{
  "num_hidden_layers": 11,
  "hidden_size": 128,
  "num_attention_heads": 4,
  "num_key_value_heads": 4,
  "head_dim": 32,
  "intermediate_size": 256,
  "vocab_size": 25888,
  "hidden_act": "swiglu",
  "norm": "rmsnorm",
  "norm_place": "pre",
  "norm_eps": 1e-05,
  "positions": "rope",
  "rope_theta": 10000.0,
  "rope_fraction": 1.0,
  "qk_norm": true,
  "attn_scale": 0.177,
  "bias": "none",
  "tie_word_embeddings": false,
  "parallel_block": false,
  "init": "trunc",
  "init_std_qkv": 0.0594,
  "init_std_o": 0.0594,
  "init_std_up": 0.0594,
  "init_std_down": 0.0,
  "optimizer": "soap_variant",
  "learning_rate": 0.0169,
  "lr_mult_qkv": 0.4,
  "beta1": 0.95,
  "beta2": 0.99,
  "lr_head": 0.00785,
  "max_grad_norm": 2.0,
  "warmup_steps": 70,
  "schedule": "wsd",
  "decay_fraction": 0.8,
  "decay_shape": "linear",
  "final_lr_fraction": 0.0,
  "batch_tokens": 131072,
  "max_seq_len": 1024,
  "doc_mask": true,
  "z_loss": 0.0001,
  "train_tokens": 300800000,
  "max_steps": 2295,
  "dataset": "wikipedia_en"
}
Each number is 128 + 24 x the weight over its row's rms, rounded and kept within 0 to 255. Layers, rows and columns count from 0. Numbers have three digits each. The size before them is the row's rms in percent of the matrix's.

# gate: layer 7 MLP gate, 256x128, rms 0.304, rows 219-253, columns 0-127
# up: layer 7 MLP up, 256x128, rms 0.315, rows 219-253, columns 0-127
# down: layer 7 MLP down (transposed), 256x128, rms 0.302, rows 219-253, columns 0-127
gate219 098:122176126126145118126142135108117145142134118173142133115150139113132116180118113127159085084117149129148125120149129123164109128175119132108117143123159138150115132127187120117126104131079090131123089104154164093146128120109124117110164171106165142134118131157157146160117136145141151130167069145095138100183089111124143112118068155138104112156136135180119121119141073132137152104130
up219 099:141146156123112121143084113159119149134112125140125143120116116119135141105104124115135150117132123128101157118149081097134193124086123112116118155160161174120123135123127121131174163152145139159116166147128089158150146082109136114111130139125119149134162081126131090102172115128152130055139185145148161194098135107140128123109156124093137102101130170128116158094149128143133139105132
down219 102:140142156104142119106114103150134104071105171122111141132126125161139090145123142098119093127126140118162091141090120169126119205171129143133134095112134119149139154138098118120105123133104136140116170097148131153134140154131143122127156136119152121170136089123082088113186136162158135112161093102106147120155154114150124121179124108182143136115148124088102133123137139172117134141161
gate220 087:117123090136131093124120140126135153168107144153129093118150106111092107139110099100087155134117149117141123135080157121117126127124112146171135124150123112148145137181120157130094139137192137091105137149160140112130173135088116095117137104094189141128139093129110112166151122088129116153096150127109202151172148134117128145175109141132132097124176138125115128150144112146135124152156
up220 098:142082112112143128156080118150122158139134172113077090165134117098121133154100139102128096152137100106146090158188157164126124122104152152142141111148164133164138151122164098146111116106157169100147099108112132175132128129130114100089081125131082060145135111099140128111143140114137146121164145136148153107107136126106115133151143170139104125141109138113150119141136113169129132130161
down220 097:139148096140163112112158152091106160183148109131122137121102115131178132140208132122132126094167158128145125093054100128114135124125106107131126101103115144102140090107137123111121148129094140123133150172141116097113149114145105119132118115104139199104144121169096130143132134137124142108110133119067132135118087108154116101102080133145100136151112127123139138143134144139121109111179
gate221 090:127155061107128122156118113095094178118114123143132095110137124140143156129069097139102145113113131149105124123159140145128156133113141132143117138136137099103134157144146152126141127123144131131134151126113070128131137165139112123133131114109175163103098166125102175141145152060105142134117179134189082155125151158090125110146125128106121098117124145143131136110135128054166114131127
up221 098:135106099136100134132110110083109174158153138143126091140147127181174163142093129108113119126113123125089148153093145109161098089111135135183102099116180136106129103155158116105147094134133155109162154166140096114124147131119111141132132112152128097103121139137134102142127131075133154116092148092130151125106140157122160156110099124118110129164138151154179125167123117165121119179125
down221 087:113145119149163076143111108151156156092158164151144161144119132105112115150114140090125065093158131125132126087159139118152151155106112149130144149135151147148096111092101160154121161149104194111136144113148142147148123170120149118141144105137146122081145114094147117117148134154112118123124122166092138153148129128100125080071141153155151133118099127146131124094119121135167077121117
gate222 105:112165160104139132112080181101143103120105128105101117145156120128128089118123115111149093138175114151109167141099103137126131163154096117138089158114145165149133121142122128185104106122112137147094131105132137159129132150118155141098111149107137118131131163155186146129111114131123121062129090139097099133123172167137123133155113141122186142099096128140120126086144091151122125125170
up222 105:125155117123128103111125106189141132130130165150119140159117122109114076119114108148130154172119117123124137123132136167135107186121174116148119173139140140154067107090114103155145132138164136134118124140122131119134129104146138126126147127106125086128123072142131157115128123120142132112124108059163159128158140106171139158117107158119111139097125125151130122074141055144079117101097
down222 100:129118141121130134171120139134116073103112131136156117113145119125095089097108090140131124153119138109168102168116088100129149093150096099144084143117132082131165116093088136147133159135137107136129158167097129098167159103130146110156159103096141120138158119100090145102108144134141138140147105141118135143107099053114104119095093140097132136088128123123097124132105120076112165144123
gate223 102:162181092145131138162151111163119138186144107128098138127077150101111120197129082135112153131141076089117159131078078136167159120109166149159122144128138140118138100131144155113122096130137122123143105139128117096103120098123099122089127137096121132130091135121131171118133136105100136098142128094105156160112111132122125136141116155146134157101155180125101132127118154103139136096137
up223 092:157147129130159146156136134119168112106125164146113169120101086142134124114100105127138115137142134120081085085115119110145128118133124169149131123156183121154124158135148133123158118074178143137133113094156141140155115121156127131115116125151147140172125097154151115154127107160123113173116168143097127159132143105149153082084159114156123121154136185122102112158141131089112094152084
down223 095:131086092152163074141152119131118119169125126074151109142143116100143128132109129110129087128109113181156160115139090117102119122166147138104105145127148091094133121080096151141102136101093117113124109123107099148103117129144134131113161105144111122149131158147135152135157140190142133129135091147105100123108154101110128090114154103118165127130161156103158132111116146166158125195109
gate224 094:144037141121121134117134143143101116131146152125152103143134091127098129118094104123113107107135101121146141151180087090127116102140124098146141116157145110134086087125114131098127101132160095120094075092144131165156125080140123169119108146112125166133138149119090125147153119082131129145179100143128145122087083126121111163134101117118149106165143089113119092132129124152120127138119
up224 104:176131111101120115163136113158136168125106135078167107155094104121134166104124092128120101091138114135088080141121137108150112076121140190142161157127167116143120118142177115122094128110136142132110120088136103102150150115069139136106182144109139185107148108137124111120129121125163106135112124147130129119133138132122145118165171085126154130102108121139104145114147173126135111109145
down224 105:110157133079150151103145116146123159082119195099136139125105118119143113150117143122126117143172150137128166149133169158114155106137149146148137108132169147103120123076141131124132142106118102117119174127123111102133157143159121099127116172120102105175131149106109115128086107123167111108196158120150147115151170104118153162112145123159095124152134140103112101115132149190150141132115
gate225 109:129121141144138144136160159139122120170138110113137175139095126084117093107137148159116130134097139127115124119115117155105116137130125118114097078128112124158074126121120107145126143184142119091139127139175150127139152124161136150116164136125158110154137103127132095157161178067102154072133113152125097077129141099144183145124140124123127137126122133182144129097107138106060129141135
up225 104:112127131167107162167120150143148148167143129106124160139135106117136134094132159136131161187121156099084115161143109164130109146102105103135161135108140114164126144158151125102124115122081119125136136150132137088121130160135158136080126054160108117099123105139150109132155141152146136163133088114142141131147134112092162159083105159168144125162077147109128094112158126139111139122158
down225 107:141137113092148158127150143166113177157135140145081097150078123149090123139197149163145151138122157107101147129116152141115129145144104114143121136111130139175102128153118127128167186116104159130126122113138199120096112122127150132135136104106093134134145137152133135087079117131138149109134100114131139115095176142141103143117163130137114139101130107153105159101153093084092134141143
gate226 095:161128112095129155137103177156097112124116167154124152118101104145131104152107153131156156146115147127148126127130103085128160163120129116122148099129157125066111151123079120130116093124138134104134099153125141102155123154124130128158156099155162136089120177095100124133095141082117146091159097128177127121108107115117092107193126074115124074144115139134139127115122135125156136155131
up226 096:165112116123100092157126158100144126132126155146144137113137112114165174097098125144172109130135159130131123137150124150148096137131138129168122141143119126130139144139141159129101163181111133169155155117145136097083151151097101121163193127080121137113140164170146108104132111150125169111083144123119109096126131144122110161129134118101154075141152114116142107110103182139138071108113
down226 091:149151123161124116136107070119103151142138153125119100147108166128153135104079148149153130130122093114106133164077130096080133147143112162155067104149117140071118095146153126133128116135129109093112141139101155129154150134140141086126112128140172090135123132088135148134165097151113111146137105117133157139123087126124156158085174110169100160128140162159144099122115136163121118141130
gate227 094:100104126130152139091153113144126132132135109132155089159150146148105107113135135130116097144131145132138174101170123117113125165114104119153104087139148116115116117142080134103158163107183123176107141123083135118117115137121161063142158135079146140123103170129108142125116189058141099145161119157114122106085137119110107106145128086121118091149139126138140133152153117116104157138124
up227 089:145133114189125127147108105104138075148146101152062163092137122099133121143107116135101118132125103163104150114115088094106142129140103127128084131162172148083150114105121123155106151099164186111175140153150114113105165115073163161092095141115154113142135120119142132115144131121075162116122155147158122139112130138115145108120160112093132132119126117147138108109129129134135105150144
down227 098:116105149089141165138155123126140149116129150106158110186118150173103141126098100114144180108127137106110107123119185156128108121150096161150137136102106177156130136135122116094127133185084106164094087135139125104074122130148117101164171104167138154140159135115153164160162141099132104130130140143123108143163101159110121132150133142121119148144153122104134161121107107094103118135114
gate228 103:132119152119113148137147147167113087109134143151133116100144109111122129171077114152128142099132118089082126117152115133112142149096126135138153074135128066086107161102174146107094145129096124099144140128120154149121105089097120113155125104090123111138146175134085125128098140098116151117078120136107141116100135154115116100098119170153134154142124082130141146099141135104096152074119
up228 099:129123137128086123137164108134172155104105134129135153136120149084172169133114091131090131118143137142150120154131185170182115102107148115163183142141112116098131101136156168123142106103165136113162113132088095119115117114117142129131122120109133153133103104082111119113115149133147146116164146130113076104148104161142102095117160173122103145115115103116136140112130173131137193115120
down228 098:172129098166163117100128133165125153122129147088142136093137143109107145106122128166164085180131104143148112109094153133113093134138159144146161104118082156164185136145084156120114137177120110140116114115169117125157084098141102113113141129123125095173115091135147086146126128140148127138144136118128148097165118101143127126133119123128119122144076161136117128113152149187156137107129
gate229 090:151143134104114151128072127187136100123174130089119163108158121154095130134171123126140149161147114114113134129106105103075152175128091140120125133088078170121078105093144150121141096147125145137113126173126133113159105109107119102108114139119129135121102123134112139144143110132121141119100118130123120073132087116104107133156124150127140132170141171127161116172086107122099140087099
up229 090:128171139155140118113146094128111106119102125167070097143127147121151096133151096139117129105099124149131145150106148127111151142093140154140103084106105123114152132113107133129125118118173100131175183129124126096142122107119157145127164106134151147100157167106147128172135143154127144060109141138116085112102131140113112109140153143136107110152134154152176065111099089105087152118130
down229 095:129145150093058133087136146124122181114111143144154116129174121154127145139139154145142096107112096103127134167113110120114115072160135111142137101132183139157140125135116133117127161096137092170136114164092176102134138122120090117155107127137112100152122135156113186093134114121124155112154163139096120116163156094114164137116098091171102142114152117114136146137131129109137164110151
gate230 101:080107167110134128171101090122122118107161155080136142154142106135081126140154136104130157132139132127148120120138078133075116082097090136173141127095137170141112134149147115115141148127119130152129122112120127138130148101121160097174166138120143102133136111132123084132128152131171131106131117105152093104176139116167150183122091134108166146179094142142137101085143128123135118109130
up230 111:167164146165138109114122154140115127125122081122106154132179122151173107137066102134153145119130162127115173122101146121146145129154096154107134089151084082118151106154088098102069119129154145136124112160126171113176146136148138143090101127111152110130125114108127156137169128125126103150109140115112184106096093137104118158101119147120099098120116123117144115124115121146129148089123
down230 101:117140098141099116159140155111102131152079134142098143107126145152182150172112100158127087159118123126127127111197150149139084119133153173134146161153148092113130137150145164098119156158135130115140143128080116184107163128124135113102102119123103159109150166114158156119144167101131119135163123151127132133120159136124124120113095144133124116149136154108132146151119127177116093160073
gate231 100:138127160113127141186107129167097148110111153123132138131123123080106107117107103100143162154143092123124113134121128079106116080144123157134124140157114138149116121102154114158166113145138151047115134134128103123148104133128156138118089097091135114116183132089122121135109127181166076149161142127116124171107138107134153162097148128125123132122158127139112113170093120144119109150079
up231 106:145149089127109143118139102107107151136083135164154097078121102109162162141091125136116119130116148124129138151116122114128163088112119088146115156101138133168128125112110105130144127116143102087145166119134143159129101062159093094174158100082095107133110151126171124132104106160167105153123136089158151125145151085152129129140164143139152128104147157122136162121102145145145175130135
down231 106:129119121119112132164123161130128111151132135080142145139136129077161201178129152083095124141128108117110123165108141114147113116150160141118137162106122128083109123155128096149128122122210176118118136145136135174103160121149124147130111125127150176132117156130128149155149156083126140090133106133080137086153143168109150133121151129139112142133098119117120114170165155136125113117111
gate232 098:141122146108123103126157152127144097114106158110147163175108141165092090126118174131122110152140114089147134142101097115179096140123125154135126101136136117133099114097087122063139088127125136144095101082132144098154099150114122156112135120131163133150139167127154108136138146131119143105146174190136125105118147117094100117150111112111155130130121086185144139093131180148121130125108
up232 101:103166164138162134078155151105140098156206132103152170143133117099107136161095121153124103163137161102149176124122156126104128109148100176114125121148093151131167126115133140139118104101075128126113160179150141115135112148136162104138169178135140129118130133134127117130107141116123136134131121154132116157114144146095156160124144146096104117143104138119132131184125104116145082161113
down232 100:148178124152121126123149135125173141171122166144154120125183140138141118120155135157111155085154140090116140101119096132126109106141120172125086076111181135129075113158175172126121128122124090141094114156118104123171142128110130107147148159137124153125101126151119119130134146104127109165137104116113099124085160145125121103154139106086108120161156113127149124121130079129134101181128
gate233 103:110117177097109150143108140102136137125124113110121147145138119111158152139125109121110114128186151133127122157147093114187088133163190150128114083194137144117115132119174092159134125105153132158093139119096107136072131107126172112109138107101116148159147134107154099131161134099152088161121152148113140107123165121167120077122143111109145129145114130138150134091120117140123118115098
up233 093:115130131128150114165133160128102136166123125128109100147127128076076113112134122115124122146147124143131118109111172125100111164125088159090142110149093072110163094136123211138118094123112161106163129138098111128145145154099109157143097138165113102112144145116135138133115118146089105151159095108112086101128115150124109147119130128147092136097161082111109158124150110080114123098133
down233 103:153114108140157103138145095122148090152135092105151120120121143123131162171129090126158149134131115110133170141113128124077139082133100120117157115115085135126150119129105163139131086109127097103152153124158111147179138142107108102121149132156121103113108127115142165104105146164103164103120101138206124130183124118109109169124119099144124152083144144117106134138150184137124131095165
gate234 095:082115109121130122152114167127082130164172186071149155135126145158139175123158170119123174149159130119116144123141101098152123108107132124133109130107102152145170157103097101141157066145158121142138138143132176111120108128085098136138154133123149120153078115132141164124135091129135119162128149124149142128104150141136139129137097095128146091162100151155139155114105145134159153132146
up234 118:158122119130109117109135117125114180114106143126113076132145153076093113131068096124091083092114098119113133116150082119163152119129157147111143108113126113077120118147144167117094123111094135131133146167152133148152177103139124120117125137165094160076150162132133097138107149129096139093138168098107130148119107097103126113115133160076132127115134142110151095108147103133134148102151
down234 102:108165111126105140117144112090092144091133116115105135140099143153082139085124081140146130135123136092103117133145100087150097122135125166106152098122087136103134136162127145101141106113120092151124125137139121149179173144112142138183135077160148144075118119099094114111128125125139152138129143105138153149131088144116084133182078123116152136119145136123149150122160159132127174152162
gate235 104:145125097112167106094095172095133072123108184122137166148134116153154143157117143118139151157134094139149134168115117142135146146121109139138114165080170122135144116126115142116127139114149148148148153131099132111106134125160086164087173172081140193144122113179171136099154113149156151165130113117102113124135123142133156106142138151127123152142114091135110123152120087145111119127139
up235 104:101106081129191117153142173132138105136150122179116095117119107100110117153081144138156140142143159113103122118146111149119148149093112122126164131132109120093112144100161111134075105098111106124079137089122142122143133141107117159142139135140128205092069158152132155121135142121166132129111103154117112140144120069167113122141103160129122106141133099110133111106116151112148130103126
down235 099:126105100127107127142149129130116106124152128106122122156166117145103111148100149130129171119082111090118099103093104103122100101136129168146121144108123137090145109110119176159138143134138114167118141131093131137157124131132099109138085121082132113123136059119130159117154097127145191165136141174146111141131101125074113117138122143127111129134096185141088155142129178157076124132116
gate236 102:127132133138124155092143097145095116123113140109166177147140158157093115144158116172129078110140082175127146095104131090111091115132124074118115132153119105141120115161146130118128119133180109156134107096091130123159099134128130128111140127073130165100110132098133116185115138157125141134120131156131110117124132134105096143156121142076121133072156088143099112158082131111130120127098
up236 100:139152102117094116176132107132152125114177112130152134137162166138146112116083097148066142108161140100104135134110143154117145135134145166119124106130133106118110110102154138141088166131138135103127149137158157154103137153096147088121120125124140134102110113108137101113163139090120139130110121099113133154124136150163058176090108153084125104096155124151113127168139152119104099078164
down236 099:113164110127120140109096161119130116128140101134136120098172175102112112113166125152106175111140111088109111169099167129118094150095133130161114135113092135164101156162118163087159092176108094139118197127126114112102135103144096141150122151099088135110120145148152159115154138118129169135105140150102111149162125152151153095114135110141123118168127107144119119109087159142117141134112
gate237 106:106124138128121132120125131121119123163111130135152139120138104140137163109112154154088100128121133100074124112095069127099150093110135135126126102110127146136132088075129109147128096106114123136127114170153141134098115087133119116130112138114188145153069156147085097080158142126140130136085099111148156156146066100094162109118120083117115149118144163142146086139108117109160151144132
up237 106:134140152099138124152096069112161130098099153153156086101149152156153112138128130108132133128182127114134096149163176128144129094111089101194140145137120118135105154149123146129150122136149138076167171130114166139155173168157132110136121163124096103093117129127140106109116122140099153113159115114107107125158155139103160136111133110066103137129144132108163120141129102100128112117143
down237 102:194125103134097102166089088155106095131127118090112117130136176143098113142069148132107146152120160147122105142179113180149121074137188100148146143109091142142144146152111146130130102122166136129123139099100104102165124142161133137130135167130120123139124105102133154146136117135086130124136127140108113125147127130144103108117104135116138163114144135104108135145123114098069112122182
gate238 099:178111140178103127106136153134095135106104141129120102153137161110094160137113129105108096122107154120079174072130136105135135117115094129115122097147088094107133116117148081180115122127168114168126144138105130090079133158113129068150102133124168147119151111141076122147134155121134117147105138127086156135133159169118120152145120126140130131126139106077152111125135113086128142125145
up238 097:129116089125119154145119127098144103117120130073140123140146105114147103140123118092101143122138120120144131133131139168125109136150057183125122158135167128129164120164133205108143169151164127095127135118136068145136095106113150138115109132142116104159141138126164121139097084074116118116147152133163141135106128160111154156116122088143150158109100117141131140109162081113109107150152
down238 103:120127132151140164111139169173101130082171147149124169127082170130144145123142069123139149154111141104112126104137170145095162118145162166141124144129084098090106137107139159107109134104163096112136102162118133110162131148120127140114127115125134170137101157116144117116117106120123125155086090118136102108139103091114130096082149137129088121137141149116100161171146115125075113142105
gate239 085:126133104137115171114169136140149122101134092119132116107147158151127119165185127148134142139116065130163102180102089102109169120113126120128111161129157108142162127125120141110111103136108104141117117127128152141107100130141161138108156144118149104140122135069145122178146156138120146114129101155167168160122103176080118110124176157166077141139126140116108127156106131097136130105162
up239 081:081102140154112105100134088062107145166137108133130104122123094160093179081090093109127121091148163157102118149118114154175107150122112112146152137157105127083128123151151149134112169168137132153159127130116113118136116138124121142121102144121095108137133130113135132140127109101083118115126128135134139101124106132195130162132094103101158114117105137123193150148126164149123136094134
down239 084:135095138150130129116090127157159150112115126116124099118144163117116106178126147110087114099106053152134147077108128153113186105136123096096133118102092145166137104138121120132127118089100134145167104146123149085142121112145094120131149140132145126132142123095133144157153153163107120159120129121108134127165140145134128129126124132085199104135124184157120130123125079140147091091149
gate240 098:142151198172091149154108143167089065087111149110098161094143132108098135172089114172111102140098139116112157140124149120116149169122099106135121115147107132131133103142156114132132115136129149178121168117138152111136136111145117139146076110160130170129122187125117116093125126162115104125083155135106136126119148100129109126160113120125142139108110134118128109116109100151125179122119
up240 098:145136118116151112111104145123094124158125118089131085107115170109096129114120139162140113133135104128132122195151126141164159181136138134163118145124139173131132132153149138118115157114147110135127123110133083123117133107084093131139144158134135141145099117163145172120182086153148130194168141090133144072103137096114127139124138103120134106099145117116129110088187150153131160112131
down240 095:126146119114156135117119101104126160199149144136151144122123086114139138130122147192128116103144112096122104116132125090159124126126148167159167159102151123134118119133130145133148145102162108110143111156131092110134152137075122148134142109075136147073168105106131084133189140148129124124130180174151110141156168153120118137120184124147100146120149110139100103147155138124123134151129
gate241 106:133135095141147100135109159089093118106081110155122138119117154124105136191106130135162128148092149108146107116130057158114135105131148144095152121152116170123116120121119107136124087119150182117100092198168146105142152110145148091118145166119125153152113140124112097140121148150126197102159150125166126115109155142107143141134125129159123151136115119124127131126113080106130144106134
up241 103:134154171136091134147131137133134132123137083138122180106106163180111121099118129142135089087107137100138120122116123135120132133140099119104121108136110123095139101157160115143139113144168108130201096130123159162152118143159099115115128156108097146153126147135165115124113124166129094134103119084109090152159142183116130098116108149123118109101144151175121055153171133131131149121111
down241 105:156120150123099141158127082139158088128120147125127117118101143136132097068115141112121153131094118105125188099138091117117157124134133159124080135168080128119093143082141093118163099111123152148098118102167122144135086154144165114141144144134152126133124128134100111124071118112110119120120127110152094109113178168172139140137102117144097144082137120150155113139107101095162132141135
gate242 100:140103097131101113143106162116129130114127135158107123103145110130121076137127163096124143136130103143130133159096134142125119135088121127122131134143132141121138158132125080156140098136125125152161094136133148100143125058093097091088128162128137102083117106148147102152104162112173131077128168134161131164094127149099111198116114091105118121125148072160120168134128109161145127139126
up242 102:116133104101114130149111107105156132083152106105123154140162120108104117121118138102132175112109138108081066124165092117107111123187144128157085133093105136128170177178139103131117099115138164176159162141129111160143137125158115106094155126131173120147090116150108120140137134135087098130113124138094132119098122114161168113132129139130105142137164156128138132101127146148173117113151
down242 095:146101167112134093129098119117104141131124144122111168137133114135175120157119122126166113109154128203143110122083117143142139134121121119135159144110092102091082126134145156132156144146138159146153136128147145106105151112141159127104140098134086145086115129126133188143171126122093118099122187165116134144138128121091151117127111138145078167127130141079141137135098129083090129169109
gate243 100:136129129135150168133094128109119176164096139088139122151114128126153126138103147123111103160150123094127133105155115119135125160169133109115106104121152108160113089158146142115162123135156116188171125149106146142125104104117126177134121112110135136154160120143097134142131162127124090134163173135161071099191094112157143129093080125165108157125093122137143094144136115117109119129084
up243 109:153143119128157097119100128134110144143170123131151117120191139148106115089112145096119110154098133140122142107136135099126144156085143181142138136070191127129129160079182126134082107138116118120110082111112145116128153122108136137132135115100172147097136109161148138102155139105112117143103149158153138152134120127158124170123126115116135110087144164092106087124101121117116162167097
down243 106:126114142081109100132093123138124125142139116110108141125125140129123169103160146130171119122112125153145111172096107101095088204129132123111160126144131105122166159152160165139148163100180140111167142175098126140108201173144112135156106131140127126090138118107114124105142129116130137128093132100143127151145131120113156174119137107081138151140116141114088161136103145135124099156107
gate244 084:129143114130098127110122151168116117066098104087156135143169115126105121192114089140128092148131172127151103101111135130121106158175138144126128162105129135091116135092149163130142124099102116129108164108132145172125113128114117122101135115061136138121125105165157126116158163156157146115123132146170107113101135151126091123131172106098162150113158123149133164110130126144079141151108
up244 085:144140137081142122075118137157143136106128120137146138116131167131131110153191132145154108147122173136136118148121122106125108140113144124140160086136141164143109126159102150142125119124147182141145168102130125115090101105171142047175101128099138134130122161174150155127098151135131144167131123160124113150142127084098120141144128094133152162122081132151117147124114117077091117151114
down244 088:155137083137142138166100122104162147135115119081144140120076158139108108154107109142108149142133142140181120096128164115098125156133104131155106136111146171120125125125135136110169109125129140139094180110114129081099152120155115162122116134111167109110145113147117185130151130150132164112156118142120185146119114197073108139133114109154100127092157112152129128138155121150105110149152
gate245 089:107090130160169131132150149142127130151148118133136104109150153128120159144112162106126124126132126168125160116110130100153109177161151105112100119149133138131111075148110122146086106125200152158105120109108169143121108095108141108156140129146121110171133112111119115109089133158104116096165114139113124084156129158116083101119096113178120146188132128094151134093123112142129120082158
up245 093:078131125097114173128170145141140135142106162142144122087118116161119149097157144150130115111149165094128104125120140133103092147083150187137117117095123152153097164108108150110152130141141151166098090159128142144136117141114124137141156098142096150126175132125133133126140149135199122151144113140125144116099142137112115065123137120114078154080146092139124101105114157107153113148154
down245 090:116129112146128123157071138106129101095141102146124099133128145159135103167144153198111133113108109089115107106126179150136110145104140115120141132132181126174200115111164125112151136087092109117142117160121145150123135130164117158120101146132114108106137113107105143114158075155112126123151103125134148139150114125136144139129153147102050113083125116116109121132139136113130180139140
gate246 108:091141122134142122078131135109116127117096114101139118154143114098115162129126171112109093144093100148133136141110113153104123084105149128141126094160111115095142131132115112104143154122106175127162120141102095171154168110141128191108100152135153132139162075137127138155111145124176127102130146164124131138094172154134181089127128099131171109129140105156114140135112147159102116168089
up246 110:117155140148144135147130112128153159149148138099171110176114148135074120133105121144152142084081140109119174062114132120146117133103120114105101140113093170127115153134154148077064161123136092118138126120132119114132118119098117164134119140163101156098146102069132102094122101088093139081136155129103118111117136145109162108113163149129097101138107104133117110145125127121113146120121
down246 099:112153125200178137144135134154107124095108141161156114122082104103126109111107130135116087091068147099146127145129134115092151131132138112134122180127103101110123133089122138135118128164111140154077105100143145134131089103093121122119113132129133133158138131098129132096089136142100152132091092108116139138119124126111139124130115134145128087152099143094130100174136149081090065149103
gate247 099:130136146121134111160079191106081113112104130112144112119161146109103093090111105123158106144114170131149111136093160101124119127098153153103157165160133114131150109151087147096110139133136118110085138104141122168124130153074183129139106157133148064152154152141104127137127131103148129085170113109122111065124130126135123125116108140130146129109109140124102127097123161090127127148128
up247 105:148085161185093146136164099153147168125090126118128128128132109118124150145162127121134118147132098115126101096147113156105156124151151093196110050150119121132107152143082107149166105102124158139152135156112108121105156161162127122125129156134126112120087108111126151108110138146103128159121132160110140167136133144129142156152131154111110092119109153124139144176129073093141115150123
down247 115:115097121126108124167130129086164128130165109151131133123161086151093141095098150128098134109121121118111139166111155108145159114123122129092149104079181113144109127104130136158108176137104124124156146142109161129156136144141139110146110135137116096145097143152150146096160142110102162163123160134142148192106108172134133121151121140074144124116147117125182094103189147158138131136113
gate248 103:167103142138109182162132125150179129086134106097124102132116129122123110104100138137103123157110127138121130143136119118117158154113161159123128087154143166115148109135137117155158102120136118093092124200076127114137135076129127141139173136156124068125126118104149137113141123127117146099165108116146136157154130173133161118095094142160147148149098101162160119131129093159130134131079
up248 107:146151135099127137163160160153095121129113122149122156142100174150152125123105127169143117122130107122147111164117145142107143132160093128128198137130104123138125144121166145163139155108179136187141130158163141085168147109165110168148168100146111122133116147144129101093112150115163137094082128127106167160109104134163103108078090085120128146130120154134120115106124142128143128117139
down248 106:138154121124147122089161144118140097137167118150182152133096090142127114121140125139122184107093136115150152132097168102109137116100093108135129138102127125117169096119103105148098139071133137147157164139125159136159096111155103128159098116131131131166118142154126149124100117113141146124155084138107187079125162137142128137133109129103136162138144133210138106148175114129132112114121
gate249 099:145149135139134140168127098139111138190126108137129143144154154126065123175173143143110112106140174116171143135109087125132127116115127134154126118091187106173140136126177145133135127131165115135099155166102131157145149130113140106141113125101127145118112153081130083136123135100145101113091109129172135125114143075155128120124141118128160164142128150118083114110138089125155107078146
up249 106:147128079120132129116129142128160120176132080124110141126092155127122124106089137140096127111106144157155146102183150150121119113134130138122120139106136129117155121169142104144159128182167142166116116179126160112155157115147096126126111116128113118121087143147107115085137119105138103098124078142102129130134167106120108085079126121109121075094103123117079150125131113110117134092064
down249 100:173154126121130161120160147135118163109078105163126130129157110136141152130157126141147127125115153126133136103128125139130109193116121091115106127113192103146143126127134091109088164146080134140156133101130156129115075117099108170144092120108182157108103124148142107093134165155138154135135083096149103127105120107115114128164113119134183163126144169116119132165097107146141117117128
gate250 101:137111076115168163133104139135120112104124131110110128116146167153126142136123113130108153125151098167130117157125097082149115140168137127107143073124144111158161139103104116155080149099136125115135097139114184086121103138134156073136130110120172128142144125134126168141163156133082151086149140159113133142115102140109114129155106108150112122122155080170117172157127084127124106091130
up250 097:095131149125148181110131133093158116129145156157121115147097154129133145179148131131093102110106075091156144114154129066098120124146119131138131113124089100159104143154093130126099111114107104153109099101169128091151144121143151069125096109107126113098168149162117165178099166123120125117138103116151134111166162152093112148130088133132104106124119119103091130126133132126126164134133
down250 095:137109104128071082165123140155144151124123095131107109147109130107126116131091141112178124111112124117147121107173170153107148134114148100128094120136147146177102108143141126108138087137108105090133176152130091152125125130174066160150151162143124126128124138089111112104112086136134123091109107069149143132135165098141124137118152156105149133138170133115142090117086145130152130129099
gate251 091:145137095148178111154125122139134131147111139120140128107150141098094132137098123164087121114184091128083108117115088127099157118113130128134138133120173109158126138111115102127114139138117134137161127152072136091141125205110134130128100120136136146130151139110130121150142130152148118126134137125134152129139104117126122107122141172148103100127167205167096127088148108127047132092105
up251 096:127145139149193120140104136105106103122152130149123133142148105156079110133152101128082134098152170108120100081114098133129136093120090113163127170113162118149146110101122171072088149081122152108104167177117145138142123144121133082121165110141102176171111105144122154148124142141154141128122133137104160135088102138141132144147133119142129159113151098142112129124137128086139096125144
down251 101:095119124131102116121151095133137062118113116143102154142111169165135168133109134116153131152132098182128114133091122174142114144135137108104087092085135121148141095144087143121134141110124140117128118112132156160155119054143091108098113145119130129156128136098131142153130088127149120139133185110177137117132158113122120107161106166134159156117136123138155121099093157152101180121139
gate252 094:127109138129104123146143108145132160117171164151139133109159138126112089153154108129112153153107134131130085134076137153172127097073149138094087133115104101154080084102121095116115155126139116105108100117135098157148108113099145141155153132064125154152084138149137108092124156108135098136129179130110124134132125144137114173139175111128132140131171100133118158144084150120144100135146
up252 099:161124111185090097122141168151104176101145168149122152104157093144131102135169140121135147143152135162118107117133114127083156150142115134143118102098131111165062098127119142156115118128146159119165112098153143175110131130131139121149164156127121139121153127163147115099138161130104137135120146168130151106168124135155093148108157115142129115129102114147121159161061116115100083137127
down252 105:130113144098161160122133106136119156103163171129146103128142120138149116091137110113128183175104116149133115125120120139134160125114115148107122174122113133137116139109079127130132128141134140117159091134124076168149105146125096120139128146152118104155127163138100151165131188075156138130142138132154140114089103201142114201161129120085110138153135169102103127148128129146146114139109
gate253 104:120070160096086125085131110137132130157141164150103134131116110158139123176121126103123139108145076132106075182156142107106152092143162135121112124117152166169101119108106117165105153139111080127133072138116139136152110152142130128135117141109112095130145110097155097088108163113122157089124122167133127124113134099112158080089133134106145126137106142127117123108110143182124145118133
up253 097:115093104137176120113155114141096158119167155155081108086098158146072090087125143096119115121141101110131112149117113171105123093155197091142136140119127138092095108139092159115108148116082115131127110143085134116115144142162171123107137140132097130124137135128130146146122134136082111130081134107156084126129154140118111178116112116146117149125139110120109154111102113110130134103096
down253 098:113111098150142126121123157109118137156117086136154101120123096140104159121105144120125108128077140137135175088107143135105116129107069127164108110158152162141120128113151110123155091149117133107138177132182119124122110127088137106155136116130122137121092134132111088164100119094175114143171113094094112106170111147155071160159112107137153127157174141105112103122145105093129096128129